Part of a small language model's weights.
Size: width 256, 9.08M parameters.
Each number is 128 + 32 x the weight over its row's rms, rounded and kept within 0 to 255. Layers, rows and columns count from 0. The size above them is the row's rms in percent of the matrix's.

# layer 2 MLP down (transposed), 1024x256, rms 0.0529, rows 41-67, columns 128-255
size [107  70 100 115 102  83 100  81  94 102  90 112 106  85 105  95  94  89  99  98  98  95  93  82 108  98  79]
[[ 98 103  79 110 117 113 127 132 121  82 173 138 102 134  92  97 153 102 103 144 105 197 114 136 131 137 142 124 105 104  90 194 106 126 159  99 144  97 118 124 188 134 148  59  96 109 116 108 137 170 176 118 129 142  34 100 168 112 152 152 145  42  79  87 151 108 131 151 110 153 173 153 145  24 168 130  87 139  81 107 110 113 100 132  89 126 148 117 160 122 152 121 157  83  90 102 119 105 186  86 106 120  70 106  88 113 155 159 159  94  83 101 110 160 109 164 166  91 134 132 169 128 139 142  97 162  97 133]
 [116 165  96 153 164 116  99 157 174 113  70 175 114 177 109 119 106  78  41 130 108 136 148 161 102 136 146 108 141  87 164 130 177 156 155 121 134 156 137 133  98 145 155 141 135 131 114 131 117 133 117  89 136  87 111 145 160 136 130 116 178 172 151 105 164 180 127 113 168 111  84 145 126 179 126 192 130 122 144  84 197 131 163 151  97 118 146 136 112  58 109 136 207 162 178  71 151 147 180 171  95 128 122  81 110 127 151 118  84 165  58 189 213  84 128 185 101 147 156 158 125 129 124 100 125  95 102 133]
 [148 145  81 151  95 127 145 159 139 100 108 122 107  79 115 126 101 117  69  86 131 139 163 118 143 141 162 134  91  86 120  79 143 156 163 130 126  80 172 141 134 139 130 170 132  97  82 163 172 156 120 129 158 193 147 190 138 101  90 109 134 133 130 173 137 175 147 170 154 150 132 178 105 138 145 183 130 123 168 102 156 200 160 122 110 128  43 122 137 131  28 147 143 177 113 114 185 136 160  83 178 121 111 142 124  31 146 174 138 143 113  83 117 109 134 101 131 144 167  83 142  97 149 133 119  88 108 177]
 [153 142 164 133  95 141  74 122 147 143 129 177 108 105 138 157 134 158 156 146 123 156 151  79 110 155 112 155 158 144 167  82 180 151 114 115  55 143 159 105 118 121 170 123 149 148 145  63 140 115 117 132 132 106 146 135  97 199 126  68 148 117 146 106 101 140 142  72  76 139 108 150 156 162 159 144 126 141 134 175 120 121 114 104  82  94 176 118 138 103 160 122  74 147 134 108 112 114 106 145 156 141 147 161  59 211 136 122  90 173  89  95 123 236  69 185 110  98 173 144 148 148  72 161 134 155 122 189]
 [142 138 111 181  92  91 119 101 124 146 122 150  94 129  87 168 138 143 173 176 165 143 109 138 135  71 145 136 122 124 158 135 184  80 161 153  67 119 102 115 124 129 125 134 145 111 135 185 115 140 162 130 106 166  91 127 106 172  76 142  79 120 136 138  87 101 143 119 130 144 169  77  77  63  82 147 149 166 107 107 205 130 117  86 160 128 120 176  93 135 164  93 118  73  88 171 174 119 102 123 139 125 117 186 210  59 128 114 158 112  87 147 115 112 131 105 134 131 171 175  97 146  95 114 129 138 170  97]
 [219 113 149 125 111 132 128 110 130 106 135  70 110 122 134 189 120 140 193 181 122 143 126 167 164 165 103 113 111 119 176  96 153  84 117  92 114 153 143 121 131 165 147 145 172  79 192 107 160 173 103  85 165 120 104 178 134 169 130 135 179  90 125  97 153  79 107 146 110 122 201  92 120 136 106 124 111 142 166 124  62 154 142 154 136 135 146 119 208 121 144 144 130  99  83 171 157 205 117 181 119  81 120 147 107 137 120 109 154 137 190 162 132 139  82 130 118 172  66 184 171 111 102 122 149 138 188 133]
 [142 102 170  69 138  88 146 181 158 197 146  98  93  99  80 146 105 111 120  84 121 177 153 118 113 106 169 143  93  61  93 195 133  94 146 153  76 190 173 123 135 116 167 136 100  45 176 148  92  95 136  60 138 119 143 144 143  83 150 198  26 144 113 151 150 130 120 105 127 129 157 129 157 168 159  98  94 172 149  97 197 140 135 125 158 169 153 100  73 106 132 106 154 118 118  84 124 112 123 184 134 169  55 121 145 118  93 121 147 152 144 124 140 136  94 125 108 138  48 136 158 122 101 208 141 174 160 110]
 [ 87  79 126 203 133 165 153  94 173  65 134  91 179 147  83 108 123  93  65 196 155 106 145 105  63 171 111 200 145  71  93 138 161 101 138  80 156 144 109 145 114 189 131 173 106  95 166 152  66 149 119 169 130  68 124 130 122 143 119 116 132 132 111 131 150 102 172 134  92 143 118  78 116 125  96 133 139 122 181  78 112 141 112 126 171 125 129 136  97 144  91 100 122 142 135 168 142 137 179 101 108 137  98 136 192 132 148 110 115  85  95 148 125  97 128  97 119 131 104 116  96 154 150 115 133 131  64 150]
 [ 99 130  91 113 124 139 167 132 161 119 158 100  87 147  53 113 168 137 137 146 131 124 108 147 114  95 162 164 177  92 177 128 176 171 140 154 157 129  98 112 150  89 128 146  76 125 142 161 134  99 162 146  63 152 141 123 129 105 124 121 101 104 135 113 159 124 147 134 104 147  93  84 168 127  98 153 115 146 151 101 130  76 120  79 122 148 187  76 155 135 126  92 110  91 122 106 113 110  81 120 149 152 149 190 118 171 199 101 139 112  59  96 155  62  85 112  92 194 131 163  91  64 216 120 147 144 114  88]
 [129 139 126 134 145 104  75 118 163 102 139 122 154 125  51 112 200 128 125  53 152 157 131 105 152  99  44  81  74 108 142 132 121 118 156 135 166 156 171 122  87 142 207 146 167 124 121 155 165 120 118 118  98 125 181 126 136 120 156 123 121 100 105 135 141 136 122 119 130 105 127 162 141 174 146 127 141  72 165 143 162  81  75  74 105 123 148  96  94 139 145 114 106  91 171 123 180  98  92 111 179 177 155 152 115 132 129 110 132 153 139  82 145 136  64 138 130 153 131 143 146 107 162 142  81 113 156 152]
 [ 40 110 199 159 146 131 184 185  82 118 157  94 100 159 141  78  32 132 129 108 164  91  59 142 142  61 129 158  91 153 118  82 169 126 158 137 158 202 138 132 142 153  90 163 130 144 127 193 152 149 141 121 174 118 110 124  77 122 135  91 123 150 135  76 131 131  83 174  98 164 118 179 136 127 129 149 153 106 138 149 132 171 121 144 121 103  99  98 117  93  97 109 171 146 141  54 158 160  91  72  86  65  55 124 108 114 139 171 144 160  79  96 107 142 191 167 137  92 130 143 128 158 104 151  83 152 140 124]
 [138 109  67 113 135 120 120 122 144  89  76 187 151 140 136 106 151  66 151 130 154  87  97 140 158 137 114 126 142 117 111 140 138 122 197 146 158  82 122 172 144  69 129  88  98 159 129 108 163 122 134 161  97 163  98 156 127 146 115 179 178 123  91 162 139 119  96  86 148 121 142 118 115 160 166 124 106 149  91  40 154 111 142 115 112 112 152 149 107 149 144 134 116 103 157 116 153 161 147 150  63 120 228 189 103 117 147 171  85 116  83 156 122 100 113 126 170 168 159 153 126 170 149 109 160 207 141 105]
 [117 103  95 191 138 143 131 146 117 111  92  93 110  80  72 153  69  87 117 145 141 153 123 117 108 135 106  75 160 115 146 106 165 146 115 142 217 150 157 144  52 148  90 119 114 105 147  90 162  75 122 130 174  93  84 117 127  59  56 158 141 151 175 106 181 118 170 115 127  94  87 159 140 139 114 101 129  76 153 121 120 135 107  96 138 192 178 118 161  63  71 173 132  99 156  88 115 163 147  85 149 201 127 157 159 166 156  98 156 153 114 135 120 138 101 154 148  89 150 112  75 119 124 147 134 160 157 172]
 [103 119 122 142 192 120 122 154  66  76 138 119  80 193 118  87 146 143 127 112 152 143 122 137 150  83  60 112 131  79 135 133 127  90  70 118 115 135 144  46 113 176 125 103 134 146 130 152 145 156  91  62 113 110  82 175 154 153 138 171 124 137 134 115 114 127  90 147 110 135 154 154  98 183 134 137  90  75 157 117 107  43 118 104 154 140 215 158  91 140  83 148 132 142 157 201 193  50 129 145  87 136 158  77 172 103 110 134 179 113 146  99 149  88  65 153 130 164 158 127 156 179 156 204 150  63 137 157]
 [138  71 193 155 169 132 112 148 145 128 143  98 129 134  96 142 112 109 144  48 203 127 122  66 121 150  96 192 155 159 129 101 159 164 100 146 136 131 137 121 131 121 111 152 101  71 101 123 179 170 136 154 126 133  85 138 146 106 137  96  72 120 143 103  65 207 208 134 115 132 105 128 124 118 130  98 160 138 159 118  87 154 159  81 105 117 138  81 118  95  94 195 148 140  73 148 180 178 158 132 114 160  83 173 112  70 108 107 140 110 120 148 127 151 141 166 130 108 146 224  89 121 126 132 146  94 137 119]
 [134 156 141 129 149 117 130 196 118 134  80 118 110 104  84  77 127 127  76 112 144 128 137 128  85 142 186 193 143 116  94 144 106 194  84 120 118 153 100 131 177 160 127 115 159 114  88 156  88 132 101 128 124 159  94 120  77 102 117 179 116 128 114  98 127 133 160 104 174 133 181  74 138 164 172 116  83 171 129 124 174 143 174 114 105 139 118 160 166 138 103 168 145 131 141 163 172 151 140 174  59 118 124 109 174 152 135 140  86 136  83 124 182 104  75 125 171 172 127  85 177 142 113 121  62 100 125 170]
 [105 111  70 153 141 174 108 110 165 139 142 125 156 126 156 113 126 146  99 122 137  90 138  99 133 158 128 107 141 113 208 135  72 120 164 115  91 134 126 180 162 169 121  71 195 120 128 141 160  95 160 156 126 153 158 153 111 143 121 129 127 137 151  84 147 156 114 166 149  99 147 198 186 133 121 154 111 164 148 133 132 123 104 175 161 163 119 121 121  95  72 177 133  86 167  81 172 152 162  94 124 148 133 149 129 114 124 138 152 183 145 134 157 142  85 111 120 116 142 100 126 171 147 139 148 135 165 169]
 [ 74 128 164 141 119  67 105 163  96 142 178  97  65 180 164 121 102 166 128 174 119 180 118 109 114  99 117 125 179 129 150 151  55 116 139  88 162 129  54 111 180 164 155  84 208 131 136 103 158 181 144 106  88 164 135 137 135 132  94 162 104 158 191  88 186 161 179 124 156 145 127 109 183 142  95 170 166 161  95 166 121 118 112 113 114 123 143 158 172 134 132 133  97 103 136 151 153 162 103 122 126 158 127  86 172 136  88 154 138 148  76 181 128 137 150 104 134 114  91 131 107  81  73 156 126  96 159 128]
 [106 133 118 106 135 144 103 100  80 171 109 116 135 134 126 151 132  86 132 176 114 116 134 189 182 132 204 106 126  93 106 144 135 152 108 144 153 125 123 174 131 122 153 156 109 146 122 165 137 126 169 109  89 138 114 118 188 159 126 172 107 152 142 184 129 136 186  97 142 113 167 130 133 170 104  74 133 112  92  40 115  87  91 121 116  68 152  91 132  95 144 145 122 105 155 126 166 172  63 134 163 129 145 144  46 199  72 170 139  67 136 129 177 135 124 126 195 186 119  51  81 175 111 155  50 184 168  64]
 [ 90 117 147 118 146 126 158  95 131 196 192 102  61 130  90 143  96 136  53  67 103 194 188 159 102 109 164 126 102 121 120  84  88 119 176 176 130 107  80 168 102 117 141 128 114 125 185 156 166 142 107  78  93 118 107 104 124 101  76 169  92 100 143 165 131 116 137 142 143 134 120 116 105 187 162 165 108 109 166 108 101 129  95 122 129 213  71 151 114 111 152 146 175 110 137 172 109 144 138 171 165  66 117 119  81 119 112 127 192 128 143 160 139 131 101 141 143 134  65  74 131  95 140 134  64 150 126 145]
 [116 121 170 140 164  88 112 129 114 159 133 163 129  92  79 148 126 123 109 119 185 146 118 172  67  84 152 123 122 126 218 140  89  81 221 157 163 128 109 111 143 155 122 129 152 126 130 121 127  87  90 156 107 150 141 131 175 140 185  88 203 105 151  87 178 112 158 134  79 169 115 120 118 144  79 118 182  94 152 122 212 165 123 107 102 165 147 184 115  69 149 103 139 132 166 110 143 141 148 117 131  90 141 149 104  97  97  91 149 162 170 123 129 154  97  92 102 154 100 109  99  98 143  79 151 121 141 133]
 [122  76  81 134 167  58 139 173 211 143 110  96 147 121 138 148 170 109 113  99 176 167  70 115 125  80 153 159 138 179 108 128 151 128 107 186 160 136 171 169 144  96 126 111 152 116 178  91 183  94 145 118 149 101 112 145 110 163 128  81 130 145  63 180 184  62  99 144 148 167 162 130  69  77  74 149 140 139 120 135 122 116  64  65 134  88  44  86 186 101  95  89 147 165 165 102  95 157  94 149 100 171 154  89 108 144 120 103 114 132 154  91 134 114 102 119 102  97 159 166 138  62 126 121  96 132 151 154]
 [129 166 114 182 114  63  81 120 115 145 122 114 136 160 112 117  47 117 166  98 108 162 165  88 107 147 186  47 216 120  91 104 141 149 132 170 170 119 158  73 115 123 136 158  99 113 150 215  82 104 110 143 114  90  96 175 118 159  98 169 144 118  89 193 150  75 151  98 117 117 159 139  80 128  84 112 119 165 159 125  99 135 147 109 137 164 129 104  88  90 123  92 138 135 165 137  99 152 109  88 158 135  76 116 132 163 152 106 152  68  45 170 116 161 162 101 127 111 102 112 132 136 110 160  98 158 101 176]
 [122 109 127 133 120 137  93  91 121 147 112 147 123 134  79 132  86 172  67 114  85 124 121 151 104 165 121 124 102 126 127 131 118 145 196 155 131 141  89 131 134 126 121 117 172 131 158 132 130 123 106  85 125 135 128 155 155 113 109 158 111 126  88 120 103 139 139  98 195 120 141 147 133 173 179 103 131 148  90 115  95 128  80 151  91 172 113 195 123 107 124 155 127 139  72 124 111 158 159 169 162 134 124 110 129 190 122 173 157 153  81 185 145  63 190  89 148  83 154 175 128 101 132 160  94 121 143 114]
 [153 175 111 107 113 114 117 130 142 174 143 146 145 113 106 164  79 103  66 168 102 165 140 190 137 173 206 174 151 129 150  91 142  90  72 151 150 155 130 144 195 150 161 170 142 193 111 160 133  74 145 166 126 105  72 102 176 177 159 107 187 125 155  75 148  99 143  95 110 102 109  99 162 121 126  99 140 155 116 118 151 117 131 156 167  68 201 157 119 130  87 140 163 159 135 114 197 117 117 109 157 115 128 147  80 126 171  96 161 143 100 150 115 125 136 165 121 185 112 101 141 123 128 149 132 125 131 128]
 [157 133 132 179 141 190 151 109 152 118 153 182 117  98 131  92 103 133 105 120 118  64 135 101 125 127 119 121  74 152  73 175  63 118 118  78  81 103  98 180 190 152 119  87 184 152  78 165 114 131  51 110 137  87  65 163 160 113 107 120 150 126  79 144 131 133 120 125 143 172 122 155  92 128 148 169 106  85 103 123 114 137 115 150 141  99 116 161 124 108  92 163 138 116 117 120 129 138 114 155 118 165 133 139 108 146 102 204  78 102 131 144 120 112 143 181  82 121 139 137 117 180 168 127 110 167 169 154]
 [171 184  77 141 173 133 170 122 120 133 109 194 176 130 172 153 145 126 148 189 110 111 201 162 116 123 103 140  82 104 107 169 127 154  82 135  98 165 124 130 126 109 106  95  87 158 161  93 156 148 129 167 165  78  67 130 168 106 144  68 193 145  67 151 114 171 165 159 137 130 127 166 117 130 130 144  92  41 181  97 108 111 155 133 110 133  93 136  99  65 120 117 133 124 159 168 170 107 145 140 130 144 166 103 193 191 116 107  84 145 122  81 140  94 167 149  93 155 155 159 113 122 154 172 102 175 147 138]]
# layer 2 MLP up, 1024x256, rms 0.0838, rows 42-68, columns 128-255
size [ 89 110 106 109  96  90  99  99  93  97 103 100 100 105 103 103 104  99 110 102 101 106 101 117 104 101  98]
[[ 83 134  83 125 113  90 154 100 153  78 137 129 148 127  98 113 112 198 160 123 136 175 122 105 154 131 132 141 126 121 112 118 136 160 130 156 107 125  92 126  98  92  79  97 137 145 160 142 161  74 150  92 128  80 125 148  69 165 177 126 119 150 130 157 118 177 199  84 165 122 156 141 108 163 103 111 104 113 115 118  80 120  70  74 108 147 138 156 144 153 150 138 168  92 182 102  68  97 131 130 178 115  89 134 171  58 123  78 129  89  90 117 138  89 120 150  82 163 170 129 157 128 149 171 130 156 120 106]
 [119 111 120  88  80 145 107  68  93  62 111 135 183 161 109 119  71 156 124 130 138 175 123 157 136 158 116  97 139 174 122 156  65  84 144 120 161 164 135  50 159 110 124  99 139 109 118 111 121 146 149 151  91 159 164 115  93 135 121 148 168 164 191 119 132  84 124 142  84 108 144 155 107 143 136 131  97 157 162 116 155 116 107 139 136 144 127 138 163 134 188  84 167 152 140 177 116 131 181 146 162 151 157 130 125  49 100  43 116 124 139  82 126 148 107 180 151  96 137  75 154 128 138  92 119 196 131  87]
 [104 107 155 102 155 133 189  88 105  99  74 129 113 152 108  85 111 156 115 101 132 103 133 117 155 169 158 114  68  82 105 107 127  92 129 160 151  91 145 157 111 123 154 164 170  96 150 176 101 155  94  94 152 102 151 125 131 116  93 130 141 175 132 189 167 171 188 174 150 109 153  93 127  67 142 106 181  88 102 144 156  96  72 180 141 138 110 159 148 160 149 150 146 146 117 110 124  72 123 148 177 158 150 170 147 103 120 192  88 128 103  92 162 167 148 200 123 103 118  86 160 103 171  73 161 136 108  81]
 [ 59 177 159 121 136 117 191 156 170 118  88 150 139 144 174 141 133 158 119 114 171  67 105 157 162 166 117 131 104 100 141 137 154 163 130 145 137 120 131  95  80 133 119 139  74 120 114 141  54 126 144 178 112 119 125 149  43 102  91  69 124 161 168 161 124 191 169 161 146 162 160 116 113 120 143 174 117 110 209 161 118 174 163  57 149 159  90  73  98 153 107 112  61 139  92 143 113 135 122 133 143 149 134  99 131 155  83  61 102 107 113 143 171  71 162 209 120  52 133  89 113 166 151 110  87  51 122 114]
 [136 110  97 103 123 168 128  91 157  85 147  80 121 146 131 176  95  97 149 140 122 136  84 147 217 132 126 139 127 138 104 126 165 109  67 148 106 124  86 123 116 178 139 146 101 150 143 127 127  93 177 127 142 112 108 118  34 123  88  85 169 145 131 157 167 139 176  93  97 149 187  95 162  83  93 177 110 126 129 124 121 129 169 181 142 171 127 138 171 159 166 145 113 147 127  93 156 109 174 116  99 121 103  76 124  87 144 110 107  92 152  92 121 126 106 149 150 124 137 112 173 121  89 158  90  85 192 104]
 [182  93  97 104  93 130 166 171  99 126 122  67 104 107 153 137 146 159 140 133 118 117  77 193 128  94 127  92 140 110  78  74 118 142 122 139  40 148 151  83  94  94  86 141  68 110 119 110  51  78 153 113  88 116 124 146 152 108  86 121 165 132 148 119 109 198 163 173  74 151 136 114 106 124 154  86  75 108 140 146 153 111 141 183 163 114 180 117 149 157  92 118 140 115 124 137 164 112  93 140 196 111  94 157 136 141 134 146 106 133 123 155 146  98 144 102 122  80 170 131 119 110 195 149 139 111 142 162]
 [130 119 164 135 143 162 167 152 149  98  88 139 146 168 121 143  91 145 168 102 117 100 157 115 136 144 127 147 132 119 100  97 174 100 137 166 105 103  99 149  80  99  97  86 104 105 118 154 164 123 113 138 155 164 128  69 121  56 158  85 112 152 112  54 196 159 163  85 109 189 128 139 104  85 130 127 169 114 129 137  95 161 188 185 175 147 146 190 115 164  72 125 148 151 107 168 130 127  71 121 144  71 167  96 146 121 101 152 134 176 158 165 117 131 171  88 156 157 121  87  78 159 200  87 145 163 164 160]
 [105 100 159 155 139 117 101 119  63 105 120 137 130  90 135 129 103 124 155 125  75  92  90 138 121 143 126 106 130 148  76 121  68 139  87 102  90 123 137 170 155 165 105  82 164 105  87 147 158 203 158 138 141 108 122 164 144 200 110 116 134 118 132 179 146 138 159 152 142  32 132 195  91  93 158 126 133 145 113 134 124 123 107  87 122 133 174 126 145 141 120 105 132 161  77 117 109 124 159 149  84 162 123 103 126  58 117 137 144 102 177  99 128 122  99  86  85 163 115 141 124 107 125 149 149 116 137 121]
 [174  89 156 102 110 152 114 141 133 142 137  90 126 102 143 136 184 117 186  67  95  87 149 136  99 112 109 155 137  82 104 141 122 141 140 134 132 113 174 144 167 155 113 114 129  97  62  43  47 158 110 113 128 141 148 135 150 169 151 156 150 106 124  75 114 117 111 128 155 115  97 136  96 112 127 171 134 136 131 144  99 133 178 144  93 163 155 142 123 177 176 143 164 151 131 110 141 120 151 128  91 202  60 126  69 131  93 113 192 118 167 171 150 145  89 139 136 133 165 104 161 122 193 113 176 168 124  42]
 [173 140 141 178 129  88 124 124 120 121 113 100 138 130 131  92  77 199 159  82 160 152 145 159 180 134 157 137 104  87 118 128 180 109 167 181 105  86 161  97 126 149  90 112  86 170 176 149  84  81 135  87  83 100  99 148 141 156 116 176 120  97 107 155 234 129 147  82 173  77 181 187 134 100  85 154  80 188 136 147 159 111 176 155 105  97  51 165 114 143 117 100 119  96 132 163  95 126 126 150  73 157 142 119 132  98  67 129 176  60 156  91 119 130 117 121 118 129 164 179  95 157 201 148 128 100 137 115]
 [142 109 157  78 121 165 119 104 193  79 160 131  94 136  90  98 153 123 148  89 147 139 163 141 123 142 106 130 168 130 220  83 100 140 126  89 135 133 146  65 137 135  97 139 106 121 168  86 164 147  99  67 117 162 131 149 137  47 138 130 165 111  99 141 180 133 135 124 127 128 134 110 144  85 120 133 117 163 155 124 131  99 140 103 172 170  85 140 106 134  65  68 129 157  83 140 126 171 134  93 159  75 126 142 101 109 169  74 118 129 150 117 105  82 137 143 131 153 185 176  97 123 132  65 177 100 171  90]
 [ 73 106 129  95 145 155  71 176 176 172  87  66 138 133 126 193  42 129  93  88 100 108 188 137 148 124  96 132 174 179 110 153 100 117 135 134  70 161  94 145 105 149 105 130 108 132  92 177  96  78 133 128 139  96 157 123 161 156 108  59 108 160 134 113 140  66 123 165 161 137 122 154  88 116 146  88 118  89 112 152 175 113 217 169  89 113 170 157 115 119 136  87 120 158 114 173  96 157 194 139 158 146 150 151 155 142 112 120 148 117  94 152 114 146 112  98 117  95 151  71 110 136 176 164  91 116 110 118]
 [124 121 126 161 154 141  86 146 161  74 177 163 104 137 121 109 141 146 152 119 140 141 112 131 169  85  95 129 140  79  68  83 105 114 117 146 220 149  82 147 118 102 107 184 138  92 137  91 130 108 147 154  79 115 165 155  48 124  50 146 160 142 181 158 144  99 162 209 153 152 143 154 101  69 120 137 169 120 160  98  97 149 140 136  97 167 151 167 172  68 144 146  60 143 109 103 153 148  90 122  83  89 105 125  86  96 123 153 109 141 109 132 218 135  94 156 125  87 137 142  58 155 154 145 153  95 152 130]
 [142  92 138 153 117 178  91  97 109 187  98 114 123  81 121 143 135 158 162 155 135 125 115 140 130 103 108 145 131 166  71 106  96  99  73 104  97  96 116  94  87  61 109 158 109 176 111 144 163 134  86 168 134 124  96 140 137 140 109 102 103  85 162 180 180 129 130 137 114 200 107 100  75  80 101 113 169  96 116 162 131  97 131  84 137  88  60 120 183 145  89 100 146 136 156 121  82  69  86 155 131 134  99  89  92  75  95  77 144 190 143 117 181 132 128 141 131 123 193 146  86 145 178 175 206 145 106 176]
 [116 134  82  98 126 124 142 112 147  80 111 139  93  69  93 139 107 129 101  88 191 136 133  98 129 148 163  99 114 150 116 120  84 129  64 167 126 169 115  85 155 161 113 158 137 133 142  66 140 121 123  86 112 134 141 124 110 129 137 119 132 111 149  75 104 108 147 101 118 113 190 100 146  65 118 188 203  81 113 113 160 129  89 175  76  91 103  82 128 139  75  69 159 111 107  80 109 123  64 147  81 135 128  52 103 112  99 150 122 163 164 157 168  92 138 110 111 170 138 148 140 119 142 184 126 116 132  70]
 [183 163 186  96 168 182 178 138 104  92 141 124  92  93 106 136 129 128 154 171 140 152  87  59 120 107 154 160 119 147  69 175 155 188  96 123 124  78 105  79 124 119 100 122 129 176 152 123 106 102  94 133  48 166 135 111 144 148 103 132 115 122 177 151 141 164 131 125 122 107 157 145 100 168 122 167 156 139 101 161 109 129 148  99 132  89  68 149 154 105 146 171 112 187 102 108 146 111  83 116 102 101 186  56 101  72 153 120 158 134 134 100 115 135 103 130 164 157 112 121  34 123  86 170 159 111  96 125]
 [126 149 183 103 193 208 142 174 120  48  95 106 153 172 131 173 158 125 140 143 159 116 144 131 139 104 117 160 111 151 113  86 154 129 133 148  97 100  84 106 137 115 165 158  93 179  89 147 108 120 115 143 134 110 160 181 158 158  94  82 136 150  85 109 106 171  94 131 111 132 119 138 116 124  91 105 125 170  88 147 167 129 131 132 141  65 156 160 171 115 146 106 148  99 128 114 132  95 142 155 147 119  92 124  79 133 173 100 108 118 117 163 121 138  88 130 115 136 194 132 166 122 131 155 129 151 131 134]
 [111 153 133 110 154 151 174 135 125 116 124 139 172  97  63 149 136 176 153  89 134 129 131 179 195 153 189 159 157 151 209 124 138 126  98 137 142 143 158 165  91 103 131 110 110 186  86 159  94 136 171 132 142 159 160 130 116 117 146  30 136 142 116 183 176 153 167 157 135 150 116 102  84  76 170 112 119 171 114 112 104  36 132 182 126 145 111  88 135  59  98 144  63 103 133 155 135 101 109 105 130 104  83 110 152 137 116 160 134 149 137 166 116 173 168 147  26 187 182 104 124 200 140 105  89 168 152 110]
 [187  98 169  89 126 163  93  89 117 167 133  75 112  90 129 130 169 125 163  36 114  95 122  94 123  80 140 105 158 154 156 141 106 164 177 152 120 142  92 113 108 101 122  70 106 155 152 146  82  45 189 115  51 134 179 127  57 122 120 142  77 128 169 140 124 142  96 164 152 138 137 124 159 166 131 103  85  60  95 117 161 120  97 128 123  94 135 128 121 161 113 194 109 152 105  99  70 123 114  90 149  65 112 160 124  94  76 108  96 145 141 175 174 183 101 173 122 110 149 164 144 110 179 191 102 174 146 156]
 [ 91 141 105 141  88 171 124 153 105  84 116 116 163  60  95 134 138 141 130  80 127  69 138 149 129 110 163 139 148 112 158 110  58 138 143 118 151 116 105 139 159 132 134 176  64 160  80 112 145 132 106  98 127 136 130 171 148 180 136 138 137 150 109 142 110 135 149 137 130 112 104 111 149 112 155 138 178  80 148 154 136 128  95 174  83 106 159 125 109  97  89 153 146 122 100 146 138 189 131 136 122 173 101  98 136 105 127 135  80 186 189 123 156 130 108 124 150 184 177 149 133 167 124 136 151 176 118 130]
 [101  96 135 103 126 113 135 172 115 156  98 149 106 107  79 149 105 143 129 117 113 124 161  68 165  97 147 116 129 109 142 128 158  79 126  85 110 104  60 148 133  89 122  97 124 152 134 110  87  22  35 132 161 146 101 103  90  38  73  91  89 199 113 145 141 169  97 147 133 112 126 193 169 104 121 173 138 217  74 125 119 140 162 121 144 181 103 113 101 152 119 187 126 103 158 130 124 155 122 120 110 111 143 157  98 166 112 126 159 111 181 112 119 139 126 154 179 119 112 149 106 189 188 126  93 110 175 130]
 [ 73 150 123  85 130 105 117 210 115 157 143 178 130 134 101 130 178 127 134 168 145 112 143 103  58 146 180 150 150 122 130 180 149 144 185 149 110  85 134 123  89 159 125  99 147 108  95 128  92 108  70  98 140 153 190 143 108 133 115 132 140 107 171 181 126  80  55 121 129 145 126 128 109 170 126  91 112 161  88 173 130 161 153  94 171 165 154 104 135  96 155 135 115 101 124  98 137  89 119 187  96  76 125 159 160 122  88  73 104 196  61  43 123 133 188  86 148 138 182  64 101 127 140 159 106 180  92 145]
 [115  82 163 115  96 151 100 121 109 173 134 142  87 118 101 153 111 129 113 115 173  97 157 105 118  94 120  99 182 126 168  57 132 160 138  58 132 116  50  98 158 110 138 151 109 143  97 174  83  95  91 186 135 168 104 142  62 138 123  87 154  93 106 141 135 166 157  86 180  55 105 125 109 101 112 134 121 146 145 112 164  76 183 101 142 108 195 116 153 162  94 125 138 172  94 176 148 211 158 132 177 143 122 125 102 128  94  86  64 128 138 143 147 132 127 132 164 121 147 133 155  88  92 153 154 161 113 147]
 [104 184 122  83  72 140 130 146 190 156 104 110 135 100  67 151  82 126 154 142  89 133  90 163 138  88 185 132 135 134 144  87 118  63  83 135 166 162 168 119 128 133 112 117 113 173 148 188  89  30 166  99 120 127  73  81 155 155 142 148 148 141 193 161 163 131 135  70  63 139 137 130 104  99 159 183 174  94 129 118 164 144 110 146  95 121 200  74 166 143  98 159 119 143  83 140 147 107  65 111 132 132 138  76 141 119 125  90 197  83 111  90  81 125 143 143 106 114  73 158 136 138 156 101 147  77 122 106]
 [129 180  67 102 137 132 154 145 181 131 155 158 177 116 161 160 136 108 162 159 117 218 138  92 156 140 124 100 151 119  96 177 154 168 132 100 126 133 131 132 145 115  70 126 148 144 117 155 103 109 172  72 114 101 205 156 114  83 132 101 122 107 144  70 159  64 192 101 147 123 162 139 148 134 102  89 129 112 158 120 126 167  89 138 107 112 154 129 177 140 115  80 197 135 149  65 115 118 184 111  80 122 116 128 140 115 130 140 139 127 152 133 126 200 137 190 125 173 134 159 128  96 124 139  95 163 156 152]
 [124 126 124 103 166 125 122 156 167 139 195 149  91  84  86 186 170  63 103 156 129 108 101  92  51 109 154 111 140 104  98 163 130 111 122 114  98 128 195 126 174 111  73 162 151 137  97 131 103 130 133  77 102 124 132 107  95 151 148 143  77 137 153  75  76 151 125 147 106 137 135 119  92 107 140 131 174 123 120 155 110 100  37 147 149 199 127  94 202 157 107 109 170 156 105 121 112 136  67 114 131  64 125 169 200 102 155 128 139 124 120 146 142 128 150  74 107 160  90 127 189 124 116 140 117 152 143  85]
 [141 125 194 104  98  99  77  69 110 169 161 182 138 102 161 153 103 135 133  92 173 121 177 102 125  88 172 101 135 136 170 136 105 104 194 111 133 117  94 127 157  67 146 137 149 123 111 104 143 134 137 126 123 148  95 154  99  50 164 181 127 126 117  35 133 131 117  46 191 103  71 167 160 127  66 147 135 135  85 196 194 125 151 122 151 133 145 198 165 117 156  91 114 117 115  78  92 120 117 208 153 177 141 131 139 153 174 127 122 145 185 102 148 123 153 116 157 160 150 100 101 132  92 155  65 116 117 112]]